Each number is 128 + 24 x the weight over its row's rms, rounded and kept within 0 to 255. Layers, rows and columns count from 0. The size above them is the row's rms in percent of the matrix's.

# layer 2 MLP gate, 4096x1024, rms 0.0575, rows 671-705, columns 384-447
size [104 100 101 106  99  99 104 103 100  99  96  98  98  97  96 101  98 102  95  96 102 101  94  99  97 101 102  93  98  94 100 102 102 102  98]
[[159 159 104 129 144 139 163 124 154 140 139 136 160 124 111 108 128 171  97 110 158 107 114 126 111 126 132 169 119 161  57 170  81 114 127 150 144 133 120 151 129 170 123 105 166 190  93 139 148 144 108 145 108 112 110 104 129  99 153 128 105 140 139 107]
 [158 121 106 106 116  86 157 115 142 108 121 116  97 133 146 117  89 165 124 153 139 108 136  94 132  93 115 166 128 101 156 103 162 116 150  87 114  97 133 121 118 102 156 121 119 118 104 103 155  93 158 120 137 130 115 139  95 121 157 133 121 149 131 117]
 [ 82 100 128 145 125  95 112 148 135 168 157 178 135 151 165 132 116 136 143 123 118  86 132 176 106 116 172 149 123  95 132 121 132 170 141 150  53 118 138 118 124  76 107 120 114 121 149 158  96 153 106  93 118 141  96 175 137  93  89 108 110 150 141 106]
 [116 101 123 107 153 145 132 119 133 157 190 110  93 126 120  90 121 125 140 127 145 126 125 150 152 118 139 117 107 161 135 125 122 112 174 149 134 115 142 118 151 166 126  72 116 116 101 103 158 151 134 112 114 121  93 181 137 130 108 110  79 139  99 184]
 [152 149 153 209 130 142 110  99 154  97 104 151 128 133 178 149 143 120 115 129 158 161 112 129  95 150 128  98 164 140 132 133 137 123 156 123 134 165 151 139  83 112 147  73 150 100 166 117 125 116 130  95 118 137 119 138 116 142  92 100 134 163 101 114]
 [ 84 123 138 148 159 109 164 135 140 135 128 128  92 147 141  78 126 175 118 130 131 156 151 119 115 159 137  41  98 162 123 124 126 133 155 116 110 149  99 123 125 117 147 156 171 124 146 134 132  93 126 129 105 139 139 119 180 120  76 166  95 145 113 134]
 [ 53  95 127 159 141 124 160 149 124 157 153 124 126 141 189 153 108 128 127 114 158 109 103 115 150 156 147 112  88 124 140 104 116  98 141 105 123 138 122 102 168 169 121 150 127 156 120 118 106 104  98 119  84 104 176 127 177 139 107 126  88 100 151 105]
 [140 132 123 131 140  90 116 136 135 138 101 139 108  85 156 140 142 161 104 151 180 154 144 140 144 153 157 138 106 183 150 131 157 114 193 137  96 115 117 138 112 147 130 121 130  90 152 145 154 168 120 168 204  81  75  98 138 145 156 117 124 122 110 102]
 [150  99 101  90 132  77 119  71 125  79 142 153 144  95 152 116  91 139  91 136  48 164  96  65 150 148 138 116 125 124  98  88 137 149  72 127 144 104  97  92 127 141 123 139 100 161 142 146 110 121 141 108 141  97 131  92 155  99 114 151 101 122 150  96]
 [147 122 125 125 120 115 120 166 154 152  86 158 102 174 102 140 123 104 137 160 128 134 130 151 144 152 113 136 117 128 130 126  80 165 127 130 167  87 146  92 139 133 133 139 122 143 106 148 105 123 100  95 117 129 142 111 101 158  93 144 115 180 116 150]
 [133 165  95 139 122  65  91 134 130 111 116 119 130 113 137  87 120  97 132 191 138  92 116 148 111 147 134 113  94 140 141 125 118 164  63 117 132 120 121 131 141 161 162 110 162 129  90 136  87 127 130 102  86 176 114 100 107 153  91 102  91 102  79 165]
 [133 141 136 138 154 123 137  93 133  84 153 148 154 140  96 117 141 166 140 152 158  87 122 134  95 130 163 111 152 115 157 170 139 117  88 150 116  92  76 182 122 124 143 129 152  90 127 130 117 121 131 144 116 125 119  94 104 141 129 152 171 106 110 154]
 [ 91 170  99 122 112  91 100 140 147 131 118  99 108 103 133 106 136 118 102 151 148 138 124  79 145 102 122 169 112 156 130 136 138 127 136 127 151 157 129  90 125 167  92 127 107 143 170 157  59 151 170 129  95 112 111 115 103  49 148 148 139 138 112  97]
 [145 126 128 151 139 116 155  99  94 101 138 157 104 130  95 139 128 135 110 160 119 133 123  99 150 160 153 151  87 161 144 126 126 129 144 112 151 136 106  87 116 150 166 100 178  71 104 146 135 122 128 161 144 136 118 124 139 116 161 131 163 138 162 154]
 [ 95 106 144 125  89 122 141 122 107 100 107 105 103 102  87 144 131 123 147 143  90 150 128  94 124 150 145 171 192 143 105  89 150 116 133 124 134 139 130 174 155  90 144 125 182 105 118  90 127 133  99 169 133 117  92 114 129 148 148 145 141 145 127 134]
 [100 111 152  97 149  88 141 129  99 135 148 114  73 139 164 141 165 143 138 106 135 115 163 119 166 116 133 115 139 145 161 129 133 149 140 154 107 114 122 175 165 108 139  98 127 147 153 128 106 115 102 137 102 150 131 134 124 143  94  82 114 125 141  86]
 [114 104 121 133 143 120 132 163 116 148  84 135 150 138 111 125 129 110 149 130 125 124 171 146 121 128 133 158  97 129 113 124 153 122 143 109 150 121 124 136 109 146 137 131 158 156  81 147 152  69 164 121 106 114 148 150  84 138 112 118 135 137 103 113]
 [117 123 167 117 147 138 135 145 157 131 113 126  73  95 140 105 106 161 162 119 130 119 105 170  61 129 119 175 116 139 135 142 122  51 104 167 124 130 118 110 154  93 129 173 174 138 128  93 120 125  94 119 153 136 155 109 147 151 119 121  79 136  94 118]
 [137 157 125 107 111 139 133 127 113 106 116 135 161  89 103  77 129 126 131 121 169 124  93 166 124 147 140  91 104 122 139 170  87 135 145 116 110 127 132 163 106 115 114 109 101 122 148 159 106 163  98 133 122  90 144 140 108 129 140 102 116 168 158 129]
 [102 103  93 119 128  83  66 108 131 144 125 121 136 152 131 117  94 145 164 128 128 145 154 129  88 112 179 135 106 120 110 143 155 118 160 148 146 103 137 121 167  74  90  98 130 107 126 132 181 131 163  69 134 116  95 163 125 122 105 164  96 118 124 131]
 [117 159 156 120 128  91 110 133 109 110  99 131 118  94 128  92 116  67 123 108 129 130 111 106 125  93  83 108  70 128 105 151 112 138 126 166 145 134 121 135 112 120 139  88 128 131 175 135 102 116 145 101 129  92  82 140 135 140 147 121 143 128 144 174]
 [104  94 154  91 150 138  92 132 128 133 134  67 115 112 106 163 106 164  78  89 134  89 122 138 156 120 168 156 100 159 105 102 137 146  91  92 108 121 123 107  88 127 102 152 146 106 138 143 173 133 158 109 135 107 147 129 108 110  91 139  80 144 116 129]
 [110  83 124 133 154 133 118 142 120 122  86 136 124 133 133 107  77 141 148 124 107 137 117 122 123 152 116 123 179 103 141 167 117 105  98 158 111 170 106 113  99  90 131 145 169 187 156 134 145 120 122 158 152 134  97 148 146 108 107 123 141 156 131 154]
 [159 126 122 128 166 121 145 156 130 173  85 109 142 156 121 117 123 136 130 147 122 125 126  96  60 167 154 160 168 118 129 177 149 120 173 112 126 136 144 148 131 107 157  77 141 108 133 107 146 129 111 156 145 142 127  76 152 119 118  66 175  95 129 104]
 [132 141 142 180  91 107 143 130 158  96 134 119 188 131 169  73 130 145 168 102 128 166 146 123 131 154 127 159 150 169 158 145  94 159 133 118 153 116 128 124 114 107 119 149 100 124 107 134 137 114 150  76 133 132  77 181 109  94 147 116  50 103 111 144]
 [138  86 135 135 169 135  96 134 140  69 160 168 147 139 173 124 161 104 120 129 101 136 102 148 117 120 104 123  97 108 142 143 107 141 148 146 146 113 158 110 124 125 138 105 131  93 147 118 119 179  91 109 121 124 141 145 137 116 135 125 176 135 157 125]
 [154 169 117 164  98 156 138 122 118 120 181 162 101 147 148 144 159 168 142  92  96 130 115 152  97 130 115 119 142 140 187 174  82 124 165 106 126 131 114 154 139 140 132 131 159 160 141 148 124 110 108 102 121 102 130 127 170 141 139 154 138 146 125 112]
 [112 178 173 163 145 124 183 119 125 159 148 143  88 149 166 117 127  92 106 127 109  81 135 122 137 143 149 117 132 103 131 131 146  99 141 174 138  96 129 118 148 129 144 162 138 128 119  63 140 103 116 183 133 144 138 153 123 140 140 123 141 122 141 152]
 [139 184 122 105 138 173 114 124 111  82 109 113 104  82 145  92 158 131 110 143 148  67 100 158  90 177 157 114 101 138 112 153 122  97 131 179 148 123 126 109 176  76 131 137 118  97 149 129 127 115  99 129 149 133 130 112 112 128 141 133 186 133 116 134]
 [167 133 132 148 132 138 137  85  92 117 159 138 133 105 143 119 125 153 162 120 161 153 174 113 128 126  90 107 112 152 154 133 130 107 133 107 121 145 124 118 132 139  97 142 129 162 121 149 131 105 160 110 120 112 118 138 126 110 131 115 151 134 131 112]
 [102 155 104 104 120 109 136  96 132 119 138  98 127 145 166  91 132 130  93  96 140 129 124 132 103 145 185 138  91  95 143 149 130 145 116 147 127 117 107 121 163 177 131 118 128 151 176 132 125 165 121 120 150  96 120 174 161 102 112  88 121  64 103 132]
 [115 131 133 156 137  84 150 139 114  94 157 176 115 119 135 120 125 128 111 132 140 116  91 149 146 161 144 187 149 117  71 150  96 170 113 164 102  70 120 139 130  82 162 133 162 131 112 148 172 157 176 110 144 109 139 106 163 107 123 112 144 111 165 128]
 [160 125 138 135 114  82 145 113 145 108 121 129 122 119 119 120 122 118 106 133 106 137 159 137 103 146 146  99 167 114  92 129 120 117  91  98 107 167 164  65 161 112 149 111 118 135 130  93 127 106 103  85 129 144 109  63 120 123 116  92 113 113 124 111]
 [150 148 118 166 161  75 114 155 112 121 129 143  86 177 174 134 104  77 108 171 138 121 158 192 127 168 111 146 118 138 118 154 122 175 120 124 171 151 114 115 113 107 188 111 155 131 139 137  87 121 107 124 130 119  96 125 126 134 142 100 102 107 115 121]
 [133 134  88 174 105 139 153 138 127 136 145 169 125 109 158 133 109 106 130 118 116 138 134 128 121 153 104 134 139 135 114 110 118 137 128  90 146 111 142 122  88 222 136 108 121  91 171 121 119 147 151 109 153 141 112 107 126 120 121 136 171 152 155 113]]
# layer 2 MLP up, 4096x1024, rms 0.0583, rows 671-705, columns 384-447
size [102  99 102 106  96  99 103 102 107 100  99  96  98  97  98 101  97 102  98  97 103 103  96 102 100 106 101  94  97  98 100  99  99 101 101]
[[112 109 113 112 128 140 130 143  92 112 147 137 120 153 152 144 141 103 137 154 121 116 138 126 102  96 141 127  70  98 175 141 160 107  77 100 124 178  80  87  86 145 114 166 137 138 121 128 143 133 112 119 132  81 137 120 120 108 139 157 117 120 109  92]
 [127 114 132 134 135 115 153 146 170 127 141 125 117 156 149 111 143 120 148 171 128 151 140 126 135 149 160 136 136 182 158 113 109 101  83 142 149  90 115  83 132  98 155 172  94 109 107 136 102 101 129 135 104 132 107 160 126 117  86 163 154 140 145 111]
 [121 158 155 132  90 108 130 100 135 120 101 153 117 135 140 133 128 108  92 132 112 111 138 161 117  92 104 157 118 115 123 121 114 122 148  99 134 131 148 104 115 118 141 140 139 169 148 133 130  94 112 137 129 116 138 101 106 160 133 123 114 120 141  94]
 [131  97 147  96 124 166 143 144 139  95 128  88 107 123  91 134 121 167 140 120 118 142 154 163 164  99 124 141 132 151 117 107 105 139 129 138 114 142 121 131 141 153 146 156 159 153 159 106 136 112 141 152 120  76 160  81 151  93 110 125 126 146 136 147]
 [164  95  84 125 119 109 155  56 127 105 112 141 123 126 117 155 110 125 147 155 125 142 105 117 166 128 145 117 119  93 135 125 116 108 145 120 149 133 139 150  97  69 111 144 132 158 106  93 113 145 111  91 159 108 122 103 110 120 140  83  81 149 142 129]
 [105 107 142 149 110 154 104  86 125 157 133 125 132 164 116 164 183 161 110 142 126 128 134 163 135 127 127 151 151 127 129 152 149 158 145 131 128  94 140 161 131 149 171 100 106 135 182  95 132 176 131 144 135  87 112 128 122  66 157 154 158 167 128 155]
 [155 141  94 118 165 111 118 100 141 127  88 135 162  92 118 121 130 116  78 105 167 109 106 134  96 131 105 153 130 159 122 120  99  73 106 116  75 132 136 131 122 113 129 134 146  99 145 135 149 137 108 102 143  65 125 154 181 105 148 118 119 121 115  95]
 [130 150 129 164 116 153 138 133 136 153 141 142 146 117 131 165  94 132  95 114  96 117  85 114 113  92 127 132 136 121 121 127  90 103 170 132 112 167 127 132 106  92 116 101 176 156 138 116 130 139 186 121 149 109 134 106 157 163 118  81  97 148 133 105]
 [111 140 138 116  90 134 126 111  77 108 156  89 126 163 124 130 128 148 131 110  88 173 119 161 108 105 133 160 127 132 168 143 104 137  79 169 119 104 164 153 127 116 138 148 126 130 128 126 101 123 128  88 145 153  85  96 135 144 113 128 111  99 118 107]
 [ 91 143 192 116 145  98 143 126  91 145  89 132 114 103 145 142  94 111 126 153 136 177  91 128 143 141 120 104 109 149 135 145 124 103 121 124 129 143 104 110 139 134 121 117 146 108 112 172 109 110 138 108  90 134 135  89 146 139 106 107 112 129 129 136]
 [151 164 138 111  57 104 138 169 127  99 141 131 116 125 135 132 109 145 127  94 148  84 156 166 134 179  92 114 140 104 138 142 135 155 121 133 106 110 149 148 144 156 135 119 147 112 158 119 155 116 125 163 139 126 109 146 144 135 121 130 145 123 144 129]
 [103 145 102 101 139 155  97 120 140 143 118 111  95 118 134 147 144 117 145 131 144 127 105 150 181  99 112 131 166 130 124 162 157 128 103 125 152 151 106 139  97  78 147 132 104 167 146 151 146 136 110 136 105 131 133 108 159 138  97 119 127  86 173 169]
 [116 111 130 171 129 114 116 120 118 164 127 148 149 127 134 126  98 115 113 160 111 134 128 122 134 108  80 152 116 120  86 116 131 125 154  98 135 133 123 142 115 120  86 142 153 116 138 148 106 125 139 135 150 102 147 132 133 111 106 150 150 142 127 140]
 [137 102  88  68 160 151 139 136 128  91 131 125 136 160 144 130  94 117 129 115 140 104 116 149 119 112 125  98 150 162 128 106 136 147 152 151 122 148  78 146 167 119 144 133 123 229 123 141 115 139 147 133 126 144 134 133  94 110  90 127 118 141 153 118]
 [141 121  85  89 131 152 124  97 140 148 156  79  51 151 119 173 112  94 113  82 121  94 145 129 150 157 130 132  89 141 145 157 117 102 133 158 113  79 169 135 122  93 119 123 195  99 161 164 155 121 118 138 105 117 101 107 160  87 154 102 151 105 147 132]
 [117 116  98 107 120 114 168 136  94 148 120 133 117 148  71  96 129 157 110 164 127 112 128  91 120 158 109 129  89 114 116 151 142 115 129 180 123 159 109 145 119 108 109 157 107 122 141 150 155 155 109  93 144 162 146 134 106 114 160 110 163 151 113  81]
 [ 98 148 105 132 115 123 153 105 145 113 164 122  83 117  93 148 143 107 115 148 120 123 120 136 128 101 131  91 116 164 103 145 134 158 115 127 128 124 107 122 147 140 147 135  83 136 164 154 108 126 150 132  95 124 125 122 163 103 119 109 143  83 117 161]
 [118 151 125 173 131 112 127 159 131 107 144  78 140  90 138  96 146 143 140 136 125 124 129 100 187 110  86 120 105 172 164 125 154 150 137 100 127 155 150 101  81 139 137 135 119 146 109 140 106 100 150 142 126 126 107 101 127  82  98 117 137 175 136 144]
 [138  81 156 148 101 119  78 129  89 102 162  95 109  97 123 145 121 122 121 166 137 136 135 142 134  85 102 121 133 136 114 100 126 144 140  75 133 148 145 120 148  90 101 117 139 136 132 124 116 146  93  97 154 129  86 125 130 139 122 158 127 106 121 106]
 [157 126 135 128 135 123 106 132  63 158 141 167 127 159  58 119 123 148 133 170 149 135 125 114 108  91 144 112 131  95  95 133 110 119 113  87 102  89 137 121 109 132  83 119 121 136 154 154 150 121  99  94 117 148 146 116 111 133 128 141 126 114  92 125]
 [114 150 123  90 162 168 160 115 159 167 142 145 141 135 150  99 112 161 133 104 140 135 134 156 116 158 132 141 165  77 137 153 190 152 134 174  99 135 124 121 130 124 107 114 157 123 130 103  97 114 129 137 104 119 176 139 126 128  94 132 117 127 186 154]
 [144 153 139 160 115  99 137 169 139 149 148 122 166 175 138 128 124 111 122 145 122 167 141 136 102 131 108 156 163 119 192 110 108  96 176 121 159  84 141 109 111 125 154 132 110 118 116 112 126 111 167 117 141 144  97 147 134  72 139 155 122 121  92 151]
 [128 126 138 143  96 146 119 115  82 115 124 132  91 138 130 147 137 122  97 173  91 111 104 130 109 106 159 105 119 105 131  88 141 137 123 163 146 115 140 142 143 148 127 186 121 121  78 105 168 107 139 157 140 132 149 140  93 174 136 157 125 127 108 129]
 [147 143 167 146 160 104 131  91 125 149 150 161 123 135 144 136 105 100  53 142 133 142 145 126  84 168 135 150 128 165 122 100 140 131 129 151 124 130 125 154  89 145 118 177  93 107 111 126 116 116 118  90 139 138 142 100 115 118 129  80 161 158 114 156]
 [165 134 148 133 104  94 138 111 122 124  92 168  96 118 136 108 102 114 112 129 160  78 149 125 145 122 152 142 133 129 153 118 132 121 132 161 112 124 112 120 135 103 151 118 115 134 135 154 149 125 145 141 148 151 148 161 109 163 121 128 108 163 147 102]
 [128 139 110 158 126 105 110 157  59 114  88  99  98 110 158 112 167 136 152  95 123 166 139 108 121 123 109 135 139 113 107 152 108  98 113 160 144 130 111 111  81 134 113 151 133 181 139  84 138 114 125 150 123  99 114 131 139 128 132 146 124 158 122 137]
 [104 119 167 130 122 108 151 113 130 145 161 108 131 128 164 150 138 119 107 144 124 147 184 156 146 134 138  95 114 148 121 114 104  69  79 140 131 180 136 138 131 140 140 143 145 128 138 142 147 136 119 168 155 100 142  86 136 137  84  95 124 138 146  89]
 [117 102 188 146 136 134 130 100 125 104  92 172 143 107 116 126 135 121  96 152 104 124 171  85 150 101 164 125 131 120  93 125 155 153 149 121 170 126 178 156 132 145  96 158 113 124 113 163 160  91  76 103 126  91 119 138 123 113 134 163 146 164 141  90]
 [122 153 167 122 127 120 180 132 105 126 116 132 116 118 118 163 158 144 113 108 139 113  85 108 118 100 159 131  89 133 107 142 112 111 152 130 131 104  95 164 173  61 116 171 110 116 123 141 121 119 123 123 118 138 128 120 120 116 132 158 166 147 152 113]
 [121 133 157 130 140  98 199 122 139 102 116  97 184 142 145 178 135 126  92  96 124 106 106 125 115 121  93 109 143 103 180 107 145 164 125 148 121 128 142 109 142 123 127 111 127 149 145 128 184 133 161 123 118 143 135 140 161  95 181  69 179 120 117 118]
 [115  99 162 111 126 128 137 103 120 107 159 139 118 100 119 155 103 161 159 150 138 142 114 149 170 193 145 118  97 117  97 158 124 176 105 135 124  97 122  88  97 119 133 143 117 103  82 140 141 146 112 133 160  94 114 133 110 148 122  81 144 133 163 119]
 [130 104 142 143 132 123 118 120 108 108 132 120 144 106 170  74 142 154  91 123 142 114 129 115 154 153 142 112  89 121 128 120 107 136  83  84 128 148 121 104  99 136 139 166  82 129 155 145 134 139 220 108 137 135 148 158 155 126 168 134  98 162 107 108]
 [100 151 148 128 137  95 121 122 144 149 110 155  97 135 169 123 137 143  92 112 133 124 119 166 120 128 145 128 114  77 167  87 134 110  76 149 149 129 168 105 138 115 128 138 131 105  95 140  89 174 143 105 119 129 147 146  98 124 135 106 120 164 115 150]
 [121 135  95 107 146 123 150  89 167 118  93 132 143 112 164  95 136 106 136 148 162 153 128 133 137 141 103 121 154 105 108  90 126 143 170 154 103 115 113 121 141 106 158  98 164 109 140 123 135 115 115 100 107 159 147  96 142 153 122 128 113 114 153 119]
 [146 141 120 149 141  86 183 127 112 147 153 130 146 122 135 127 194 137 149 106 160 112 103  94 140 128 115 124 130 162 119 108 121 106 164  96 107 127 102 146 139 167 114 128 133 140 143 161 134 126 117 137 170 152 111  93 123 151 152 165 144  73 146 170]]
# layer 2 MLP down (transposed), 4096x1024, rms 0.0569, rows 671-705, columns 384-447
size [101 100 102 104 100 100 102 100 103 101  96  95  99  98  98  99  97 101  96  96 102 101  94 102  99 104 100  97  96  99 101 102 100 101 100]
[[130 130  88 159 166 120 113  98 140 123 128 111  99 159  84 140 117 116 129 142 146 119 108 116 119 119 160 141 121 132 132 128 111 107 153 100 177 124 127  81 115 117 141 127 141 112 144 114 107 146 147 178 121 109 125 128 150 118 107 151  71  85 132  97]
 [134 104 107 134 150 149  83  52 103 111  99 117 131 138  88 119 128 155 156 111 136 134 141  97 112 147 124  89 108  90  58 162  90 106  94 129 125  85 125 130 153 161 119 134  91 136 135 119 153 152  87 105 126 166 148 141 159 150 123 138 129 135 174 137]
 [144 104 124  84 113 119 139 115 135 120 125 144 160 138 154 151 136 115 132 136 121 157 132 144 136 168 134 182 167 170  59 117 109 142 169  94 138 135 166 136  78  89 145 123 122  86 132  85 130 108 127 153 136 176 138 101 109 107 145 121 126 103 111 134]
 [160 100 156 137  97 171 138 136 115  84 148 134 126 164 155 117 140 144 149 121 127  99 108 158  80 148 153 121  98  87 141 119 113 130  90 106 149 120 134 147 171 133 115 116 120 153 150 140 155  78 137 110 148 141 157 163  89 168 145 133  89 127 106 118]
 [101 121 121 125 154 116 162 197  81 110 161 170 122 157 146 142  74  59 148 133 126 124 152 154 128 119 100 118 151 125  77 145 146 171 107 152 135 166  96 123  95 182 134 135 117 129 162 139 165 155 170 124  59  91 125 132 123 113 152 106 124 106 124 168]
 [122 135 148 174 140 106 111 116 169 110 167 124 127 138 137 149 122 136 107 104 151 135 151 127 159 122 186 124  87 121 125 131 170 130 161 138 160 126 145 145  91 107 142 173 142 150 134 137 120 173 127 162 102 136 152 118 113 139 105 122 129  99 144 121]
 [162  86 110 107 110 120 100  99 151 143 128 126  91  79 134 128 151 100 122 105 116 131 131 131 112 144 137 146 200 143 166 132 122 160 100 115 132 142 164 143  75 156 138 132 106  93 100 120 119 102 115 136 114 144 168 172 160 144 140 134  68 103 152 107]
 [103 105 156 123 131 142  64 165 106 148 111 125 142 120 144 135 100 114 127 107 136 123  96 125 106 113 136 141 192  96 131  93  90 132 169 112 133  97 170 126 158 141 141 130 157 134 140 143 139 158 144 101 130 147  82 115 149 131 139 153 128 154 103 129]
 [128 151 137 150 147  95 131 123 146 100 127 129 139 106 107 143 151 155 120 103 165 123 124 139 136 117 136 121 146 150  96 135 150 137 188 131 138 122 144 122 103 197  96 141 141 155 145  91 124 134 161 156 123 139 127 124 134 148 128  87 129 118 161 141]
 [119 125 100 107 145 108 143 110 140 139 133 130 155 102 116 152  86  93 145  81 177 149  92 130 138 129  77 147 114 172 116 142 101 167 145 122 127 143 114 191 121  79 103 113 115 110 127 147 124 113 148 111 150 111 109 149 146 130  85 155  90 133 100 143]
 [ 91 148  98 110 152 118 105  87 111 150 161 135  91 151 114 116 103  90 122 152 100  95 145 133 138 143 106 102 107 144 159 103 146 124 137 103 111 130 169 143  84 104 150 117 150 149 140 116 154 112 149 130 145 141 185 140 115 154 147  88 144 129 148  91]
 [ 90  72 154 161  86 112 113 132 141 145 128 174 122 138  91 135 129 133 124 139  88  99 104 129 120 102 103 153 109 144 140 116 105 132 106 144 125 107 106 142 166 120 112 151 130 140  89 139 180 119  93  88 146 132 105 163 162 128  96 130 136 123 140 128]
 [114 147 169 124 106 144 117 137  88 160 127 118 129 102 113 100 192 168 132 177  96 115 167 144 129 150  92 157 176 129 134 124  87  85 107  96 105  88 113 140  79 122 130 168 110 172 114 127 110 142 120 125 129 152  94 138 120 115 156 164 149  88  98 123]
 [118 132  91 132 135 118 110  95 136 122 144 144 136 115 116 103  98 150  93 133 147 121 131 147  90 132 164 104 122 126  70 128 113 144 137 147 134 179 110 158 158 139 172 120  96 143  88  86 138 122 127 122 130 151  92 161 117 149 117 142 143 138 123 149]
 [136 157  91 145  98 134 117 174 151 103 102 143  81 126 120 163 127 153 108 116 156 117 132 136 108 117 108 114 144  92 139 146 138 134 132 152 126 117 110 147 142 147 129  88 122 115 154 159 157 133 136 130 125 119 122 115 142 135  72 114 157 121 157 126]
 [120 181 114 158 141 138 101 139 105 125 150 124 146 127  89 127 148 117 110 140 148 142 126 119 144 139 135 142 192  68 119  81 151 152 130 167 114 144 180  91 139 101 183 162 124 156 103 135 141 117  71 110 169 149  83  94 154 103 111  71 148 127 144 123]
 [153 108 107 146 126  99 109 124  96  85 165 132 113  86 166 163 164 125 119 163 122 147 132 162 116 108 129 125 130 152  99 126 123 139  89 153 136 100 154 160 144 100 180 124 104 143  98 116 139 196 123 158 141 211 114 104 144 109 133  88 126 127 123 149]
 [145 136 112 159 152 129  98 152 147 125 135 184 133 119 160 135 156 114 113 126 111 111  88 120 161  89 114 138 173 127 108 135 176 129 173 124 134 147 165 131 116 166 122 123  94  84 151 131 135 136 144  96 101  85  93 138 115 129 136  69 128 106 144 131]
 [118  97  74 138 104 154 153  98 139 136 157  99 116 149 101 103 113  98 140 112 126 149  96  90 135 110 109 140 129 130 135 137 127 111 120 180 172 149 128 117  81 120 141 124 167 141 128 100 125 109 119 127  84 109  99 105 132 114  93 136 169 147 118 139]
 [112  79 140 155 113 155 141 146 141 142 157 113 157 146 119 148 123 153 122 108 146  84 147 137 132 135 144 116 144 120 134 127 153 162 122 178 142 170 130 167 163 114 116 144 119 135 149 134  94 160 105 112 119 112  82 185 126 132 140 125 116 151 157 156]
 [ 88 142 116 126 134 122 141 153 102 104 125 111  98 109 111  74 135 128 119 113 137 116 124 115 128 122 157 119 176 109 103 142 169 110 131 153 105 126 119  98 133  79 148 190 131  98 121 106 119 114 107 142 118 151 138 124 133 125 132 179 123 106 149 118]
 [119 137  80 151 137 168 130 145 126 138 155 122 118  67 141 124 148 113 103 110 135 109 123 140 134 130 112 156 172  95 135  85 136 118 159 134 159 143 100 141 106 165 144  98  90 128 138 164 152 106  93 120 142 116 117 136 138 158 129 161  95 106 117 124]
 [131 133 148  86 147 128 158 134 113 140  98 122 133 134 156  90 102 121 144 124 125 143 124 105 132 118 139 175 119 128 148 126 154  82 114 107 109 136 118 125  99 111 138 141 151 169 129 147 116  86 116 158 115 139 123 131 158 141  95 178 169 127 101 134]
 [118 155  87 111 124 136 115 106 124 141 153 125 109  63 107 164 146 172 166  90 108 169 116 123 130 136 142 141 129 149 130 131 145 146 175 166 134  96 156 102 129 122 118 137 128  66  61  98 119 137 135 145 137 115 128 120  98 136 104 166  94 162 136 125]
 [151 144 120  96 153 105 110 108  48 140 144  90 111 136 127  98 130 161 132 137 131 139 156 130 104 144 151 132 130 140 170  67  80  68 118 116 101  99 127 140 148  98  94 158 126 171 161 142 129 111 142 108 109 113 120 105 150 150 131  87 135 159 150 105]
 [150 107 166 157 139 140  94 130 174 144 125 140 136 133  98 134 128  77 110 138 135 148 116  81 135 118 133  84 110 159 121 127 137 129 118 140 188 109 120 149 135 150 127 157  95 144 108 166 123 139 141 131 101  94 103 136 144 120 161 109 134 140 158 110]
 [117 102 113 165 115 141 136 128 102 153 150 120  85 121 139 130 117 129 127  99 116 180 135 172 126 138 154  97 114 124 132 103 109  98 133 151 111  50 128 155  99 105 123 104 123 135 160 134  90 117 116 120 163 138 132 113  69 145 126 130  81 113  85 132]
 [119 101 108 118 120  91 134 160 150 184 123 135 152 121 144 118  84 146 104 117  92 107 132 135 132 124 133 126 124 154 153 114 172 131 116 157 134  96  77 136 138 129 107 136 112  86 121 151 140 110 105 162 132 122 144  94 167 140 122 110 136 165 125 175]
 [187 153 130 143 177 139 161 120 114  90 114  94 129  97 106 166 133 108 152 133 117 150 124 100 154 150 118 141 110 136 147  94 135 137 107  74  85 126 146 142 142 141 139 140 118 112 122 162 172 101 128 109 140  62  98 146 157 126  86 108 138 131 124 119]
 [116 137 116 136 146 130 114 140 107 141 163 122 139 101 146 169 129 154  90 157 125  94 117 151 120 132 169 134 133 142 147 169 134 151 112 117 127 126 139 102 155 134 143 131 135 119 101 109 111 131 111 121 169 136 136 103 207 133 122 118 109 138 126 168]
 [161 179 146 160 142 202 145 109 134 134 133  98 155 163 139 112 141 168 150 171 140  99 112 130 156 120  55 127 131 158 158 103 153 126  87 120 135 154 143 115 160 103 130  98 128 120 169 138 154  91 137 121 131 139 153 132 144 178 127  87 128 148 184 139]
 [ 65 120 141 112  84 128  54 110 115 130 113 140  94 150 150 133 133 146 115  74 153 164 141  98 149 111 115 161 118 164 218 128 122 136 157 165 144 108  76 102  69 130 105 137 138 122 134 106 134 153 126 138 137 104 150 139 153 170 145 106 123 139  83 153]
 [124 135 110 110 138 119 142 110 140 145 130 166 137 148 135 118 120 105 129  86 146 134 130 142 135 120 118  90 130 124 128 156 139 125 121 135  90 153 125 148  94 107  98  85 172 131 186 102  90 133 122 138 116 158 152 127 122 156 143 110  52 108 133 127]
 [112 116 132 133 135  91 127 115 145 133 141  77 138  83 161 153  98 131 124 121 142 131 118  94 130 134 162 138 122 115 148 110 130 155 119 138 158 122 146 109  85 153 132 153 134 136 163 105 119 107  99 112 100 117  87  98  96 137 132 107 105 157 115 124]
 [119 120 153 144 117  76 122 132 157  71  92 138  97 110 148 108 185 151 132 143 144 130 156 136 106 113 140  69 104 136 134  98 117 122 170 144 136 131 150 127 110 122 122 142 159 123 138 140 148  89 138 134 128 184 140 131 113 167 121 166 141 120 121 161]]